Weights of a small GPT-style language model, trained from scratch on English Wikipedia.
Architecture: LayerNorm before each block, biases.
Each number is 128 + 32 x the weight over the matrix's rms, rounded and kept within 0 to 255. Layers, rows and columns count from 0. Numbers have three digits each.

# layer 3 MLP down (transposed), 640x160, rms 0.269, rows 298-315, columns 80-159
102145080125126121185109098083160163099087096122126103087126179099129128184106097121178111076157140102058140180160187096162101125159085173137118135154084128102070151130153079142109129147077135159193135101126106169096145142201139112146133077
114136154167096109142148112145177152122173128126102095100150105181095153072110141106107121119066108157192082129146194095122133109156150121072149119118126206124141094110062146180146108144150172155157090149107133141136109109188132116125141097
182143111105091176122117101151171069150172161139152110103078226080120106166145143216119136069148069141131143142116081139109123104112151113148153124204111042128137124172059127148143090109136167097180086196141064155140096110132076127142137069
112117142164115156205091146114117116111126151078153143133129102159132143217134161111152147096155109165097126125111132127161091157101122125127146118174128104165055169116126165112147060131069101151099124145129099164105171127094109105131188098
131107105089115167107145114193157134136112163112120146213113147147083097088156105171121153103144121144130117105115137117118132117111161119179165164145157138128126080176081147131164080110161056122114108102150085116113160133114089123104169091
141109091065171096113107121191092122102182195092140135114134149171207140157147122148127097125110087125142119094113140122111183184128114169131110126128141147031176092098084168174127127181162117150096158114175068142138168135130139091160108094
123088178104186177149148148140151152127156123126114133128149088124167151081209147105139128205150136133071124168104108126178141155149104138150135121123153114102146135083104144194103100065171116134161087134102164114096136050184151104115181070
083132102074116110164156178083113090094108157141121157180106171139126165108177132154135109125143145119087084134155137088169180172120082143123082169150050188128124156146133091137131097095125102120117180144128123108166133194113090165179115101
135165159131151170121091130127120106090165152185087108132104191105120161123185096129113140159114074117163145184186077111145157136152183102114143123112087092139125120152053177144168114106120141109075111111121120126180191193159111069078170187
125113117070097137154103140112095112127111127081146084186125115128079150136145134139100105047164177234099098119184145097135146097138146125110047113146135109109172112042107123142097071145148100114115173133113158155206120102153182076178130102
118094132145067139114128108170129095089120136128155110120121109198129075117152133112093110154053153121139174057127123124147115182089151138144159100125141119148116165087079148154082118139117098094138119169121131137141131118129141153081162095
134129147159144184155115101105142121200146107186093115121166114139159147126124128192106131123122171123155063161149106195173104167190121174130115136128119190133168133105132199158164145098156158120151132110126174083108098123180099127189117155
161100135138142116106086163098114131155097103076132126167120118127120193108151141105089073158125122154114134138100142115126088141074158115119166142086131108107105118153131183163091128135139134097148179120138079125101129085099134098151132150
147091166077117097142170172150078085165144171161111120162148094110140110105116104134094107167148153097140115070122114184149178123156117152170165169142156111133115095101142135152054132168091162087113119113121130147142117090118105101164168205
125098115096180114133128071115135122096131165106124102182068116129154130122148162155131144132054080088133121110058174103083134114134160181165159153100130122126149166076180158090163121154078077114175197128157125106086135107145163130163132131
182124088142124088121104183151103139149117114131170131102109137082139112131156136100097118117121134156113130079118168139116176072064144118140120130144114145129091142088139072155113093094141091102135081145119157117105127119140144146112128097
163148137099150126112162162119086140103157098127087120147098150140125097173110107087144172165097134125140160123170140113134088111150114133175078146140187142129157124104143035163140135084132138135099090097131079140090135125134154112116120125
120143156102135134105158053196139151143158063095153210157140146196117138107081103191086077070134134187173170071165083099119143110179097149121174130134073102153131192076091120088107123122152174145142149143150115120135121135165090110114111154
# layer 3 MLP up, 640x160, rms 0.283, rows 299-315, columns 80-159
160205128152111144105101142132080082105115124117128152147155159060139110135105083136121109100182112107111089151089120107118113126168211146100101121142167060131137147169154122121132136089106108164120210125086126135159102098160173132144133103
094124161101114132071142156138115133115117125128158100176087156120104105105162145093126079112130117188187125173232119094092215124199170103097082153095134082158047135136114127089125096180126088138124158094131118055161112131131107145205191103
104149111079169101125061164139140125112082156141132093125123157172188103151079144095069130092100153124092083179076132105083162137147121135083173121057144103108122159145063127087139121126169095138112111139035148165150128164221119156123131091
168146110129154166141105095072173166170157071130087193093129138103114107118131115138124113116113093115174116112156149080128125148072160146086103172150146118130089131139152053123154145146140058162151155117130097134145102136118188059140157163
111140159109120183141118174107104172096153118146133123136114092081116209137155120135156137111095085115131098107104089065123108110155142089154128110102112114120105137129133179115073135109146127084114120179135076085079121140166164110153072112
111156132069122146176120122142123152116143138174186160131132073165177124122091117103172084108086128109066129141139124076164125097162131213151090108088138098179162133114115122147153165111100139107161158172119146126182155140153109176139108130
128106119103128156140147120153137105143158140094101138062157176171144126124119120151140091200119088141136117106182161150147142120111088189233098151072151101152086083138130143102131151131113079082119146168114059107147145099107096157115123071
163201194167157128188104076106122134098126141107113128086082153106143076169146124117176175125165086144144122167113173207132082133098103128155082085103132159112116120134156117079194071090147097116106105115142088143118137071096081147142147132
169155092071128189154120096143178178117167119180100110110139152162106152112103106127083123148153155109195155062145102178117167123169154162152132078101055163122088102139137162150111178076170174127138121135089078115145103105154106082091139176
121155174100141183193087117123105140147141089138100130124117178115098147149113115119132100137142130129093082136103143145117141124118107129096095088135156128167124120150150091120141140139146161143110136104130137108120075135046104123142141176
174118188134173128097162109065102134186102082160163129105138205151155114117127107137166098151148113140186147196127112148152133096100084139189162113142113088179115158131108077130125102134116166128097141138175076121078081098126098140148170146
155124172087124128082086105093106088105134127148095137103046185135132181049106165149157152123075093119103144096083166162127096135083134127172111102082121143165129166156141147111154118116102106146170113147071070076111120109148204156107133120
108073133109111122130126129097102126152126164138097138127096147120137123102118185024079153141154065083132172085119120116131070132109217112090092142119139165093079118142121135138175151100146205118074154106108157158113110141146124117119158169
105072133137087187105108171116076202174151195137108179069117180114086110089174141122144104112178084066112179180105159155174140119161102043076072142102152180180147138178124190102147065125092186222106165100095081094153135137113152082103093089
137104139125131120141169124111086123129157127073163135119155202111148121127156129121084167198177102067060166198115173183132107123197174146108113098141133110182096157119219094074131148111133090114074080200117176123119141048166105125154070172
163098101121149167101139082127125135103140141164156114143152140145130136129117123155144131138146101120071045123054152160155145173134113120114127101120145129167082136117122162133142156137187104132121173172148157119135110123077100119090150152
119177152137147151158133175134145157143100064132088136107165134202186087143093094154127123104119149144116108084110190102072225145137198137182122127105173129115111090112134094119118045147086129101106175129128109144107139075108163106147108131